config = dict(
    hidden_size=1024,
    head_dim=64,
    vocab_size=32000,
    tie_word_embeddings=False,
    lr_head=0.00532,
    warmup_steps=280,
    schedule='wsd',
    decay_fraction=1.0,
    max_seq_len=512,
    train_tokens=872600000,
)
Each number is 128 + 32 x the weight over its row's rms, rounded and kept within 0 to 255. Layers, rows and columns count from 0. Numbers have three digits each. The size before them is the row's rms in percent of the matrix's.

# layer 7 attention query, 1024x1024, rms 0.023, rows 906-959, columns 512-639
091:118070084147154156063150124162107129100136106100115155134103145100105128115085127098124134191122141179182152182176119142077132117078105117151152152066152155130196183094084085136117170145064124108162089104132085088160151119095089148132189165109067099116087100084143140076159142133080155067164168154122110117078129095108124133147145201117122122088091161127141115229159153110088116126151
092:083144115168156070075116182102138172131150089149127123167125128118138177161154107146109128149109109134101153067096109156120143234085172116112087088172153178118097160083177060144167123117167096093137167118155129129189083157097085152132103163125130115176142161167120110132194101120138088126115173088084168121174116183137127085078166122133153166091074140142145099151121107123143096088129
091:128162147113105096154143147109155125131142127173148101141114115159138201148161109137147135068144144130105162071024105165186103205162221115083107105202125131172091131146169119159153108098170179134073175147145149139076049097167121094128135130149129134161174133203134153184138084127152113126127103091112110114178118112161145050093121080135161162134139137146136135083114070159130117104108
089:088122148118094157202077052093147161150119134115149129070148118109116075113132097131157150127125137109110075136115161088187130057142114177154161117114083122138098126165111167138090083116130134164149102106122153197074165064196165094086122098120127158095135115136171142110078169138163126163066081172166087207112135121098187133180080131154145160111185100099095176063098117128081094125095
090:102124195139101173220110037107146135125115139107119104077159120104112139060095119160105150108143117156122093184107150094170147091142090149146132107124131105139082114161147244163124140120131199173168140136154156135101169091179137142136171109100091093108123134122183136124133179115131154154162069161170083162083155117121122173180063054178142064118170123142139142107143136160135125170107
092:100110106154147122055142105122125138148161085102119106154138124172130092103077164138097166146139101141138123171235100116113105144108078138160111186109184082157138115127078128112131149155122062064134091159117103067198143135120113154189124188097108157140113137117162146098124146079135165126167191152121158107096156149137111182162170178072116075117097135150127097194155120098119121136145
093:096124132142142089080139177139132166093099113141158093145128141141166146158155146132125111110149121106101151077046110144121140161118158111112102078174129179133131152129169029113120134101203110103119169161156118093140089098134086112133141113143180128185090109151080167167134073133139129156101121072075158094166106062181151081103206097137107183123082136114142087141129113100146176100154
089:157139126124104087216073070118179109134131140128195079153129063126080121093154060136133108097208146085133131067032150149181101188164165138129124080177115140157096144117148129154154141116185193195095199131112165179061106092154144083105128104170150153158161141149083115166153082141161121117172066105147085130145117180164102129148136102129167163143146105141151084085101105145139187125119
089:105081119127136166094158138129096141111096081099117176123092139098129055164122220142081144152125103143062175162221084161038142086053119115121124182137095145130112156102103110099128129123123073128153070151175157107199147137078155124098136170118110134112103142034109175125121164132096147154125203140108169129084130070131191097110142127181143110076117181127122163203114194101125075128147
093:114140188167094111105096137107093132118099095173115151172140128160131141144160149154132096143158091093135137107092126144140158172111177099074048091154148156126141129123168054160147142152200139152143172152131104088173079137125117094179138180115164063161113156134070150190148109133126098141140173080104173069164141106149118123139194090169127178105079135146158116220131143118150131120197
093:138119137090152215108178121142112103159178102102115111103092114128128091134150141122136175160089087155151129230157126155105127137143106125194142145097154133114175069108075149114148111124070097106107088116136113096146179153092158163130142129077119114102136132110166110080153122149130152101099167141129163087096099178148144142146121147108110101155154157133116167129151158089135106114122
088:147156135124136166030207186170123121122077091159115163119099162138186116216138180134105093160074113154085187107120176159053144112081150138140156157136134139089073181095162057089129129137140083136114145161142154100159119153105098095140123159106141110130094088124175149152125088143086156125081175070072187095132149107154112052046202107149113138118097206115134155129163102117162140066168
090:102178127108087127105127163137102096186099140161124079183119157058117160198135093118160145126172128090111136109102142188139140103105125153085137127163108127085146132115166084185061127120140072151134126110070142149151128140142142105056104135144153149163079139154136126110146080120143117120144124084122162144157137121155158073094150160141152202159092159119086148090132055138135123138116
091:158121133137074128181112102118156105136171151117114118137182147128076085117089112135145154132099155128122122103105138080151088146116183136145141112096108128151084106182118210139111146110114162168128109122079129191063121132149169104106149083114153182125151138138140117142106111170154117148137108172151088150086094123131115132131101120132151159135174093119138132026123166076149108152101
092:149113179101148089145125146144135135093156116128151114149144119143089176110108110091132065109182140111113109100078122136170126147176140164063095064115147183115155117159174090129143142133183163145099181170146074109143078100181072100179124111135142096126109139126078158197107090106143123143185129103139143109159132111125110161144140110142082117112065134143146065214115121128107167140152
091:136119088098152094242122095111110115123180145093138079126131145145112181065116042141154157126151131104151094157072141127151115120160143142146160095120153143140179079102107159138118185149096167124063141114092137141114161112125119142122152057115114147166167170167191111105135169163140128106164037165154101121180109175120108132167109120127144126171172083121117130111119083145075150158056
090:110087130194107088132095072116172148138122161093127162094192123178123079048110133127153170146099119136109138077132156088159156111125170099165136082110107107144111091127129216102109097139141142122123112101119171149033147125174150099167139108108165125107162158118147084129111163155122119180126124174148088137092093149109139128158092111149142117132169074119140126105138173103105103155108
089:123114158120162160102138163134146166098114095072098179125127084108153085139153189119106072130148143147102143147223093129118162161108102094142104161153174089138101151118119099084162099148100101109120142140182083103135147164158135134163149154143132103104131137108117139130131126098094159105142194098109178128130121149165141149111171131145095110107125172146159078170122172136081126065157
093:137104163154143142138150150170168140087078086139129157086153121107109148124114157105143080130155118122095149161138179092109078092137109145112077106194177136121096167179178086109090141132147155197134108117110084187149116060171118080151137120132130145098111114137084153139155096110169141122179153090120116076153121108152053123114144131142087117077055154105115077182135172108155156137154
095:147106136174170101124146087124130117139187142157191115141136128118096079101147056135106077113136139142163122163073172088139163113120137150118129076141168115128196162116135132159133181155134136137083163132092091102143080083172133114155111135141133133121160149169116104120172120115150054098184086114149153150120119125121115156170143141170100133162140099148169137103147141107121121107117
094:125159161122120104204120143145153111077141134110152085089084168130101142108113135122152109087156146099108103116066098119084117112196127131101144114121082172100117162135140133155089150166113209152100108145105127173118133112108108096123144057143100135107134118102115137181111162134173077105169104170139060129192082139087113099126096144067090094167107107147050133168120126137105120177126
098:135171105096106138102156070143166076177111175115103144089109178104163155147144121183170156144114097122151153121130167171121045109060137139155149136106128122149097099124137116131068095104160122149157069123090174137080167123120160140133072114139148145132159107096177141111102120176164135180146069203113146127156115091146151082095122159134163155126157148110105152050129120109116075159125
098:146153138126124125178058100110133111128120107194166095068136130127094112084095048130151091064146136096126074113045176110183091063146133149111078078087144154126151121192201157151103115165175166144095146134123143132106129076091111093127100088105162123153154129151159155174111105099199099169132088124171110138093149109140106148190100078132143158112085090118127129134142070142151144133130
094:154127106109080140188120111110155112104125169143115129108114110133068076062114111096098119114161127144141097127092136085167126138167130114158124091103151128121173112097091196127172142136096187107147122124129169082097173133162209109125145086054077118065152175156137166131154128141053127132117114177168120137086095161107162127159085127180137087153202136160110104126099109158093144196107
094:120126115177098145078142059158123123180169164121169089133199140141159154086139088202132120116189106153187128127063180111129115158145148134142147084147117179142183084136118190143085157108182159124086138134110148033113153117105114119126115114065150117127107094138094119119139083140148086175157128117129127129146117088133133150081103100142110138176201119109146225073111137143139132178101
100:112108142151111134127149123098114124068133127085142094103177098133094090115165091174157196123120161131091094087162153125127139135164142100099156100135109135126161136097137130121106186115140109080120154101120126161089054097118092110152189155111182100200196144131153091094070145152095161159096130151112090120129154155084122081156117105095102099135149039090144097102109129160186112111055
100:174096126090157156082130204136148106189135111108143104149105113198113085100123094162101088079105153160084177107127108111153141105120153152154157126173226156121132182133147180178135176073170105108058106110207133144113118103066088121121143159085182128120149080120125094170128129116114114103135134180129139049087112097117177120166147143095171199110142154124127152169109135125150139141170
095:221166079152067129154124146147121121143144181102140103121152124159148107134095089140107129082153144129134158083127154118074159091126063146178185112135171067144086148122122183137119106110087125105154108116168111114154102119132123131084146097124189211109140140145169117122121157126086132136171100130159169085116128142130094119121122173109128121136140098125110080056121100143095121140133
098:155191125135126123105086125126112097103150164143141125116156167070123105146154163159099142098099132147148155088145131023148141050162202124174148088131149113140091084106089139080222123102140155134089155203168125141183170148071104102101164060062109131112136163129148106158174157114125131147107120105159067121157173108107118155083187118093121129114174173127168118108142123128121111124124
098:173174157068170154089166128139033128146101158182086141117154072068103169104098128122121126059119111133109104141150096125144072123141092155165089092179139128124152136131150108124144124122208137131152087127169173113125188078152154127056123064137087119120116154145156174133160117064118118145130135138151141154097137128189139170140132150166097136096180209167141142127106073176155139147166
098:089086122135155126157089104102129148146150144119165138097153152167133165073122096109089132042146096124098157152135094125175109101115124176122146101158106167082180132140136115115105138078126133139160135118116120096113127153148133210070093119111124168054145124104176118105146092148152127145183121141140171166094136111099117133172130176127110145134116138080149177130151155097144159150103
101:165080102122150132108125132103083116161129134089168130062166143112089154145085085130069140101150132074079184142117132119132123059175150079052184123121069097129113112111155097079119104119154093165167148102138091133150039090189128106071082128110129131143111132148132080168132116118120179135144129102106146194097179133125140167150144155111134122084104121083105109123153117142073110132120
097:117171152172098120152110096173069151068114147118124090151106171167129153132118128118095117082117077105086110151118065095135072109134118107172101102128139109101124144157125100114126184069176159107160123211121122088054150082158129117153106106155148150137084124134150162163126155076133086178100143128100097109154136210111125150125140131112091103157106132149151158142038163121115113060100
100:196143164156046125182117090140143163104156109161158132052130110090154156155102106123182112141137103151235114157074132077128143122120095122164180070136151123113089165067197055138098099171118140153095139068138138163169151067117162154068122136166179177046128103117115115148123125137120151138144079145132186126127133154101174059169051093215175118071138168130119087147114106078066140133165
097:155124132070134115156084117126083144204135112111190134125117164126086165166131104167106143145137116125161208074179092173211172076072140100141128148131131087134168122162099094131084144139096088163067104117144104193161149179065090088149111103117230128177161112144156086133110136071115176160132137138148122167164103090151167136109158102090127137136132159181127117140163138129141182152140
098:137067172096084118100141103099143072126114143072108117107099146179193145036153146133180144080116149067113062053034166132092175119191121133122084028120126132106098122198108168143170096123181188129142147150123127120144123098111162156150135094126146119119127153116144148163079099102133155128105084127158123113096086161117151170132115122154150170167110115173134098126096124130146131128140
101:107099110093134139158115120104092113140086124099104132142080152156105114142139127077059128110108105166150095155136150099116029110148123139120183119061135080121103088124069064162102094125106168127112112135117154159143181121112136123130141168155103152103126206067120126160114126076091132115125144121186146134137079127115114155143151169144143168130146163106118214074092129074068113080137
097:161083105205124159175070168185096131162078158140141145069141083127112118117128148127097095131167175174067096130134046155095216088083133094127090128137089114172186154110110159098101174167130146142143105081131140142066130084082148132133119157073075106107186078130146137059115113115089180104109167113147117114124103153089126087123063158112183144117110101122116081188127106126108145132163
098:136141147080138135180114035134158134141156097111064073166130160099132103108135178185123104132176143077115148088110128185102145139147095097095091184127162143168122152129161114105202069158125157090188138151146172136104161058222127092110161056079112174093038123115173063146120179129115084091089099084076145181118094089086153112099094137158110138138153159169120166184116132142152087174119
098:147101099122131167090149091101121110136076109120112153127140066077109128185172121077083119125157183101126110108147134131174154148114118093108158037158046137148195125186135160132132071176145112108158093131134069131163110136141129144100143136131164209107047117104162075138158129145102126172172112130151147130103188113086141194123034118135153121122130119138211158156147166156143104152190
099:156127116126149182154157124143095158163106086178163095073116089191156075088163090109039151098131137145132124103132113130179136133090138152169165149192199122148163080120124120186140166127134098112119172142148167147131095099120150147156158194140125176121144193169133177179149118094124152151163143207127092057142105129127156090103121147126077096105118149089131140156147148093144150152083
100:126128149149125125146120175128190107120209071199128148128117104129137115125142156096127129142115138115152130122084118133142111161104107139111143087095181165097165153074126159130144096154127089187173070118138077047141173138151143105100116126146102141126126101122115058125147127152080121059148128156129145114103113180121148076134130147091082162110155056085116106111174148106116130128124
100:152113104155169120065159133146165033127104140173101137131146094095188148147098121130177108115166147145119088138152152151127168118100126101115114084171111155154183155098194122169116127171132131122014098095154088113114068129177075102115158121138089145146142134166137115113131151137105096127122138140136164119115161134062120189093143158140107180209129070216125126147075081172157141117146
100:172156117132160146142155152117091136178084132126148134163148085141171096170162128087146109125105096158131038138140175091072061137150128167095123161123127077135147132140114101126148152080149099061142169168100176170154163105096077218088169095117113159115092138105155109099122141116095158107127111116089118093151136118120148148165065124085196103117177131108175150155091093154131159109130
096:124166135145054095143115143107122123172116128126098155096107055121113097181106132157188094209134168140144121056144128143126187126122103111163166099068157129102133109149137158186148117072098102082185136093107169150153115134088119143175096134124101151153123160113090097100114100108118129132186166069152157134078149125056144155098150158120155132111145144137177127125143093100169167049141
099:134141132105180125167129107146133164172148117112169140155103147049127081161114126061106124107116089179169121067116109084115121136107181141179143178128101163113140096107163164121153110146162108112083064086143132130144119134088097137130127069104152160210162117126145078116147172148114159097094118133137131161181123127139060122145160158146113103100134158153108107133142107069102161169063
099:094138156117101160152081115144146180128061145100130091111113132161143149133163133104146131124187108094133122139126188146189077155148197124137129080112144123124119102164108194077117091049178157182088133106106110128086116178100103137131164141179088161098115126118150177126011133072140095120172119136168141156116109090103121144139073138154125155125136119199151171115093189128163097086132
100:189120143101157106152115129116165094116070137138155128152163062151147155156121111122083099112136121132055204123126153145126105148073126118105166197165092093096133132071142120094136178095131138117131141093124131155088160171148158097125137165167121096133183109151095134110114054111161106110164163138154125199147132153086100115108135125170128113102107145163148122146109148226164115127123
099:056146170101129097120152099109118138116154089130139124218141133146130140132126113130122140121147101156178111170089130114165097096121149061114148116125112119099147124064109096168139137208138105079139116106138154141108126097163126106075156122131110163146146116107099160056175083072135106158119159108145086061136184186107141116171086157171143130181078121068102115117188141094124197107164
098:182149145151143078122134141120128195135159112075143105152140164130097165140079152098114139087132106115133112110169073106133136152169114208149113070131124116175096146156122139185134111111129109072138194094138183106110148095144103150154163122143138091117066106173177110134136136117120181110157096072178093126125196126138129152178072110166147074069118188114126091126132092131133110183135
100:091156132188102134144122128179159104087039162140134182149068162106150092092179111119151115107112135165089151157108114164128114125104120060088139123119134175143161156101097160117145131149137132082107157096089110127173065098110059069115131175177109138160137156129148149161156163181114115091135143138163131133107111128151117133115147111127138099078096145112093122082113163146138144133128
098:174133156107115098108089099138131084131109099155208220145158217144095124086134119101129141116099164129154136167088139143135142087142096148078179143087138183094144145145064080179149135094147104142157076134141159094113135134163101130104111084178146159148136168141093144097139124116133173091125137160092155138095129092060069085134155144116120186154162139101129134120115138120150138068095
098:130121177118059098103063188113114111126085157148129114153067098111100104101178138164110129102155142133116183164143152106144107118156172110141096128142126097105181154082087113145135069142128057152117159151168124172149055098125119172099134155157105144122157163095124112142110196123159072143129099079099124065088105074118120175132138108051079108128116090113171168150119143109102161167074
098:191086110086175134215098125123137095165156112134094117109125109162118143121142150186149176174117139066129099126078125159152157094122123061166122129083117112118152124112152118064141120197156101195096151051103095089114093154126174084118158131135094048114165159139160173135163114077161114115187129123074127164088112115133132208114123061119147157117152144196094127146120083138068068095144
# layer 7 attention key, 1024x1024, rms 0.02, rows 906-959, columns 512-639
081:079125157150087124132095104116134204093152170067160101126172115151121111126084084174186101047184147092109064151110126100127154139131113138111107169164088153143123128164142168128108126162132128116080167085106124112109089140129141168126093048110117137089175118215144102118108126112221088130110121091146062106134151125120053113158104118153143143114128094140098118115069151125160112117164
086:124122123142058105099167183150152136174129150096098143117119152085167111114135076152136093139078056119095149110110129132156116091142150121117120102154130185138099112114171069211155109169103192044130121150127118111106050111196107086151155111144104135142156118166144132121140135104101164175163072116160150093080128081155102124147127175106158079149149155200170146104097102153116129093142
081:185123115070169101115149208195133107128105059153161163116107122094177082131179177115126165188106087161083143134168156097113100144127169091157137097018127111126097108124107145203141106142125133106163130118170152165161127117117150114136082155153200152144095120135132113111147105089058141101101117157104200181120052127155181067145175165101116132136098117085139128071136142111135144132105
092:153150096137107149148117087149096100101134139151127133144168091123118167132194182131132133090145143103141141134167095116125138135114143156062136129109113073116155105126100137057064121081141116204077136127098114087193127133089131166076134161114165094141137152093111135150092091149184084102096129163105150114165092136079105199087132075115164167159083113127089153134144156145167139143132
085:115144198101119115101079086115111121105131200124165129119103090154103125116126131165173120138151150118158130120125149100112079084082096080060134136168119151067170086152069098080093150126141082133123153083058158123179122123089126187095079135147189156137155128132084140127137070163168117144121144145057081099123132131098101202086168129096092142158075067127143127127124158131078150096137
091:094083153137070160151154187115112175112125122135063107122148149150149116094114097148092087139117122151111171054101095108165166154107109136147153153163113172140108104129170117170150140124161119054144149144152131130054121132140166122152164087114074144110236132167137112165124164147168158144108093081177060128135123113154108109098086135123107153105158135165091082128122071128126119119138
083:143163086166195139092153179195124092175077075188086140100103111106171101108136135111101163106088113152146117117142162167131154131134177095135110078041154083132116119112149153191204099159067128115152112175146119162129128132134108072177134135144082144160124138133108128049154156112041136122125119086131131120121113186141145079128131184099170074105120135145114144105114136071178081139111
086:107130121116153124096088104147098105165107140143171171078132143096123141135184159089104179132134151105106125127227052102096102139103089067129083076134098106130140100124068141103127119080123144164108123123134145136190184123080154105080122122061135147199098172099076124141146110155122191109139145154049162120111079159158113128140177111151153106147075129104144168124133132090097087121160
091:116174164053178169172128172068164148130097117120099061185129110078134144130105131120155115067042136116101127144104175109097137125109184163155161146126145165132185140135160090137135134124064064141100084093144101105100070143164075147156163124159145154124117112103135073140126151156132123144070142135109166176114149133109156142103180101112151148119128100100167129111141160161128134140112
090:203094176100193162148200175180111088132085118149104189133116121141154115173107203111080172149074098141095170111161085135147119123123089065147161170119175075134094102120120145125131088121098152103145130112163181138131162170131089109147176130133116145127134134185138127092114110113054168083105098112140106210126109165159144039121147144089122127138147148105094169096137108106095114116114
096:054090121119089091176108115097140171133128121108120087166162122154149174086080084125159120126120087102123129116138121108124167120111088125136072099160130141180147076113176207164173109103138176096131156126121061090042041069105118118174113105099095167097141114167089160134103166107157080179157142099132121146131162087101166161136078164154104108090139132164162112169152164158148105163178
087:147146082114165107145094130080119139136033113106099164116123128072138099147126147133064127136128106133154124180162147146146149111155169183070076119081129175131188148141104113126147113167091152150074111113120103172121086084133114114153128138130150124142017144116116121121191101109132111113091149122095184134109163129118168170128127139169198112065083143082122123112166176115126138158095
099:182124145119189112147149117098138136148079148120210163141106112087104139140200163159124165096127123108127152159181128093088113122135153127088093112097148148120180163111064164152128162080105161166104157076073154138132069129049141149134123131146165119155043103070072105134155073110130133081053146130065181137079157124063118138148163174110096122145078111122168121137110182134130156152139
094:146176160107181136152100137072123149140171129132146085103114111127146126145119147153184113122150120087113109088089182081091116112191150160079128147140137118065158202147099066121074196134121065169098141096121161059175116098093153150122145098154131120120091148112118142161142072151156106129095178122094126095102083117069186167143136133103138124186081136145155119119133083157102115145124
096:119118138124091165093154098157108059113153165123126155065090109154167140115166156137148153125151146133136160094101118116223115177100062064155114051126134114088053057117100136157166082118156159153200134095161168153137111172123168121087088163116107134118148120137060140121114155129115171138074091088168119112111086140156098068110106152084123066150144118143109149097147115115151155113193
094:078090182137061095107080161144177176092122179124127065122179098217103137059086087113172093145153146088101142095037092137103151118148102118170115114112103108122116123120109144163096157121125142130152186134100118133083129079143132116134089097123173120090185063101109137146079147137179134154150076117116084109119138102139136160162107151125062166155090086147132084219115135122107070115168
102:131133193140080154167109119150183164098128179102086070101158132139150135101053096161145072143105120095098107114052130166088155110150089155143168106171092105131129156180157140105135123141110076136189177182117162128101099109156142124158123086117114163100132123166143143157128125132152123178122062078147124137100152116137167069157118118165177112108149103172075089166178086137119126184135
093:079102075182049147088129132157154119190145120120089152111138145099116101131151081110039116145102086164113165107082139150156156088097115091175133164144118101149101079115142162165131070166088067067179115142122082169120108106183078114145116140102138117131155133162163093093123161129082158151155083148175123123193109079194158114154093147166126094097190160151132176098170135108169068187139
101:169121109088146114133159099175111089143154160083105131069108144147115137170197180096104148083167097137151189043092102142156086140095137109138167112074114108079068108152088106128190078113116156104094115100157162112141181187118160151100122155111149111142116127108123132164086124158107196170073102144139150124122071196146083113131130124121102117172125159104085141127131115138126140104138
109:108105126143062119108126212122185142056110173142117176088160127129136152078132102128153078163155119098180119079063152129168128160171097084161093077144114076182104118126119132146141154129117117122168127143084129161105160108107166120142134096170141153101164100156125136120116167114127188167161105076139091136111112076141135108168103130154151132157128154142128086156096094106125069160146
102:083124129132138132104131116075085137107095144138152083145108134158094183110127149123133177115122126094144108167120113137137153098148113116151096128158106131096229114152126147134080135120143162122128154104104078140164137136167128170138087155129107139108156095108136114116108130106211134148105128120123173135143127138047105214072140148127149177163089144112194128154097145136087135048171
099:141168140075147134165115137132152135092144100160120143106095130083093076135101170131193116167087091105156061147166143130118169102130191174131103129079120169094107155173151127139103092145140113134083118130115168056134133047173170129131120122113092119167089115105133130182139142134160080130101207143124135171076146174071070173119105090146165112140097102114144093157150146127124174137140
102:139096165118098199122094085119104062102168150100171148098137090218101157101199140162156156104117149119111113063073128109160137128162131154089118136143105143123141121109136137119098127126164100121143162161137109122086089098119177157081103107175169095146167068107122137105121110153175090174141114137104116075161110155140116190093171025146121168214058084117126132179136136104144147062129
103:107150149111104147125104146130126167123174129138105130162107113151100136075051143131127119151109137138105088075062145155134139139120078128150096102119156062137115176122128128104160100152107147103146193110113115153113119128149166153150136056168150171128102157172129186199123151101137167186105104080093114152147120108139111165185110189136156152081152152169127138183148098139141109135159
115:126132106093102119156131145127139143115108128192118141146113183129186179138092084120169080164148107052117122127107115168108096160127105123183075084098096099125089107174140161116106195171127139186115101122102127061141194139092206093125104109110079139104079140102107121111146138140179114127101149164141129118046114141096113149143093131137141111113130129169088159163187062121122113138143
105:064178174132121124116109063103106179134147166133144052130170188134132148106150147170120118132132142094109088172062098141090128092175143139187211150151157098162085163145144174100149132135180190135178113199111138043094178095113129136061087085086151123131150102161105138109117101126197156160147113086119107140116162163124138111140199162152101105140159102139132130104112155172132153114154
109:165072125122127182079166185131115159173104122154191175171113188126147156145105126118125100087171103163116136115066142175164147119148111140075087153162175144148178135130130131196122120161140137140124122085157098219103092125095138141149100115135137154134127093130143149137133180118114113148143098123151122116190087062111096100164113134106143106108103166150137141164137182104140100165144
120:122107188108123125071134184137137175161132152148138116128143171167124165139125150134129106111150199173121145076080121085106106135144135138166167109149200150100110179148125167170111189133108149165101134073133144128102121137055120136102168116144134137138123113128097123137127130131176104102156123157110122084154145159151170140125155075109145149129122120111132100080108131088132158148083
124:126174123212080165152140071128134119187121135119061116138136149104126155062100122152130124172090098144192094133101119069115182097145128139114180174174117128163118136135170140143153089147118101152135126139126144190124132117117064124128108109099146118105129151147180068086123103187176103152137182143142176111135157135111158153095153099118102155110138126117130126122136153153106076140154
119:205236189106155107148150174074156141140112132120097118153132151111122113152080165136125165112159136199133156130122091150120064110147122151180122175106127094130121141192155128076150121106157152118146101153158146110158204109134072089058100092110144116151125167108090189142184166078148125090087094091132119171098182118144098060142108113102112142120175130127197187126090077169114168074131
121:116125103109118138184144119103148155097103153139164103181086133220125134126176168191144056107106112116128104128119158180096132096112093125186128127129175151126110127083119148135123142108103130113083123151138140064100156165108161202128119083144112158134104113091143103118143161134144071163125122102104108156092102149120136142141136099134164115100136080136143104162128208157132121151155
121:173093107185136120118134138061113152119178116167176108146157165149167145070108102093122116055106098164069162125130161143111139140107110160086118073146125105118166131085140146140117123117169169079126189114128090161115098103073175142131106123110082082103136125153193115180139136154126153121127137186077125171101111051154101107151146109090093095149122173122158169139077115101134151157137
130:116133096159122119116148071169112094156090094075156119155101099150132101130166100138147101050148123145109140176201121146181121168118128086100130144117121140080100080146095095078175177107101185108147119135105141130080147124118132174125134151079105146127121160136148123087114115075159111143126106139175105124162130184115025174113166127123139122161096102166181163084133148168135151092065
121:139144162114095126152158105169112177098140105105153093096147084090156106113129121084105089151143134115143113191094133073099107123092133133096135071122167103161121118118112102086083104156135114134172108108153134190092166205125149114144141060116130126154135154154138132127117123134132127188139118132080118102122140156123184073111048062187149166125129142128102160173140047116135057127101
120:093115140127152115144136126101106120158177126116152127103151086109162123132041088202125117157131125149121140144159132143112097088120110134126106138159091129148131142177141134124081103138123093165125116154138120124155157135124119114082103075139117100161134119099139092153135126105058088143145123090111130148138150149063181144144134160107111128166119163150107117175176115161152078167101
120:126169127057108098158111101086167116170144118081151134092115081208147116072122145190132112103130186107103158096148107155135128121171090139099114113142133101111111142144133128134147150124110219107094242120177102128113086157106131110145119143095176110160145165116128155114112145080119201173123101093139142129100093135123146178141092111176128103123140127128147096136117153113137128162138
122:125147061108154096140122137057147142151091120142102104169132146177174156206165071130100164119114106212155110171213152101170085093140136167128190188076168159090115120104161066207093189110148153128114123135160151103136120123136096139138172139134113155072168151093104110134125168160131099093128147165167133161138129081141135136122173144114114141096145169094109200070109164120099128114134
124:133151113115143132180156132133097149180138097129114098134144150095070107060112148062076122151156106128131157147105094102138154113081148052096187142124155085108213105097083168088086142109185173216136085093146137161120128140131152132109137146101066111120151109120101079092120112120115137152132176149118156111119024114120140148088083151106133153080132133122118154097072097110127115159188
122:107106113102151153109129049115157112152149115128101080075104123143097139100160181235141096150125128078120169125117077187073115135117126133121090148123141126149079190109135103067158098061125081138113151097158109190108110170104117145150094122050153108107107086125135127102063155162133116101134097056082132201155133091125128160145164070138131111155161142137112103113086124141152166161118
124:121136144135134121157113098156099122115087119129084132137141082066089085139140144083100130130152151083146183102149097161162126081143132126110143157100105147142182138166111196124115105091075077113113137170159113135178116144101113134131111118109125108122110105127146094127116181118116130111123132142100138110123174178134039217144043088127130137136155091159152098169141198172107165147221
128:167122126071101123081127161175118152072125108138122136129170186137169126139172057097156142129092160096135116120171111141161131131134143153117189136167157155148104181144123135111119195123075141134175166111154116125156123096133134160156130193113115125093142098149126147138162117134110105080153112179117155091085141147199123086135215150158151164158142120113090104141130091086158136122049
124:128169173099110154171121143061191116117136137164147149136090124171130129065150100041115209115166114121136122143127121091130146090098153119132118125091143106143168147153107132170155111093110083157109156120125124163112127192096158158090110128165144130161184125077141085140123099139107117065161152165106126143157093126162120112147128115095073169166110134063124158083143124133104149146158
129:087082157174094107139114092142149100107120123105107109085154109088034128139045135099155150130146132070113138148147116121130125117177072111128100065174052182193158162128128116130081150139149125129094096118103115037143089124162117094169140110122131153161151122106123179132123090128162101149127152119105130168113145119076120190107115157146144102175089119219145081104100025110114124147103
127:235133018138166177113149136184071114158194126088179115117179164108123104115088153085130200097085108133167096103135103111197112088168110092146106167167077161174156116160130089122105141098138112111065034113138143138147146203076093170108108182120120158183066148064152135178154117144125157076130082145135049195178142080110114141094115086146183063089180121095098131121124104146098107081070
122:098146137166056164137110178127091139095099105148115135116120101132143163180125079193137097194114205172160114131137117178090199131130127096092173113101174051147116143104150118149118111122083120094137168137153128172079110162133128106085064152191128132167094175172125168120165091128100120162138186104097117123125156108105147137134140160173188073145133139155142116103123120120138142081119
126:143115176113161099116125111127148155168131105141083118173116110066193147197131125132068081098138165123121136152166132092139138163125142133112158148173141089097150095132127059135115093129138090097124080130152108140162160103154107173085090104058138149164135094108133108129170157130126160160106093103173086054130059120120051164113106108114128182080127135135112161121152072146107099120080
131:068162097171139133095140148134127121092109140101153145057140123117109131148132129142120144139158140124091088153041137131137128098126114070114094115149118092123165131137141091100115115134137135080106220130124093065079082104138141168151131120104104127104108109121173117131117125101110150145102097093153163121113146090208168149135101175149165160121160103187146117127172153157138076135153
129:160115165110155103134147144147173103110095109156178115112141099096124111180170116129084143092114124191143120119141135151149127164051151118101166111131116092091162133054150090208172174135144079139114124124143168203124159134079119086101127114197109057113141150149069125172111113129119147110083109111150123098133099174128118049127127106142153065130138180116145154152075146166136127165122
124:028089158143108114106141117189123133085170124088081079156141137151138107110094149169119211113184137106095098108087077117125115163113117065162180102133133113149105152126134142080157137138146166132112187152089116139117157112158176096135161146103122071114156143079124100161120108107150077146146150147118107108100160134179144127115100152126135140119130104124099116143094098146128116141167
120:163114053157118084082152113080105149119206162115130203159131106117127160122172156077156114173122103123136122148212071136152128141092129158119115050157110115129099100117108106140142098084165162117096155060138106080158124163181185156167176153175148086167147087135119102159152142144138114164127081157184127115127174118131072126163087175160164091112168161150116108088161106147134119127184
121:081201110158095150126129117134109139148010088104160133187129134145166134148173107087112141111122085129146152166213107098149098129148149071121107172175109153150079109094122148186126168141112094092134105126164128209194102158102103093138127136140162167153147121096093111135144133151104068104202112087105128133133104150120094165106112149119072081101117157034123195094128156098135156089110
129:061147106185083057138149176144122121128200139129132153130128153137157113031133110062107174139048220115123157141042111166124133171146124102101132135152141181118092147130098098167137175134143097116173120143107109117173198130101160122151130120123117092116077182158139149104107149104118121141119120138121051096116087126148075079091139135081167163069147157124116199115154109096118105114108
127:154119122107094101152154128126105092131126141148134116120094169151117145120112152172110138082105107141087156130152131153141158117174113100104099142095106150129071123109156116174144061166091112157100131141104106118123111077149153084117133114196130139194156157147091143123143158114166105134109102117122143146086064107100084120155072116093102165152153113140111125101178122114100100190114
124:179109129157107095197080107131129165149170093131141160130147086102090190135158137126131161148110081162173105096127080172150127126103123125137161080108126106143159077129115109084117110138139101143073101110158159069092084133139119079135148170126087140055093203131160108120121106087161165143109145158079139112134125106115141165124113115150091172173158105163069154137089147161088136131120
# layer 7 attention value, 1024x1024, rms 0.0188, rows 896, columns 512-639
131:154155148117136126112196096131118092127160127183120077096105185143066170150133134141100110135122062136135122098108115143149052115103095119100111154135100083104125144117189144143128121148073124166116168049094160158115109235142091101166113173139075158195125143121127089117186113097137076097156142134136121145086111122114089206085127123108111083161129117162115137139141087081160086133140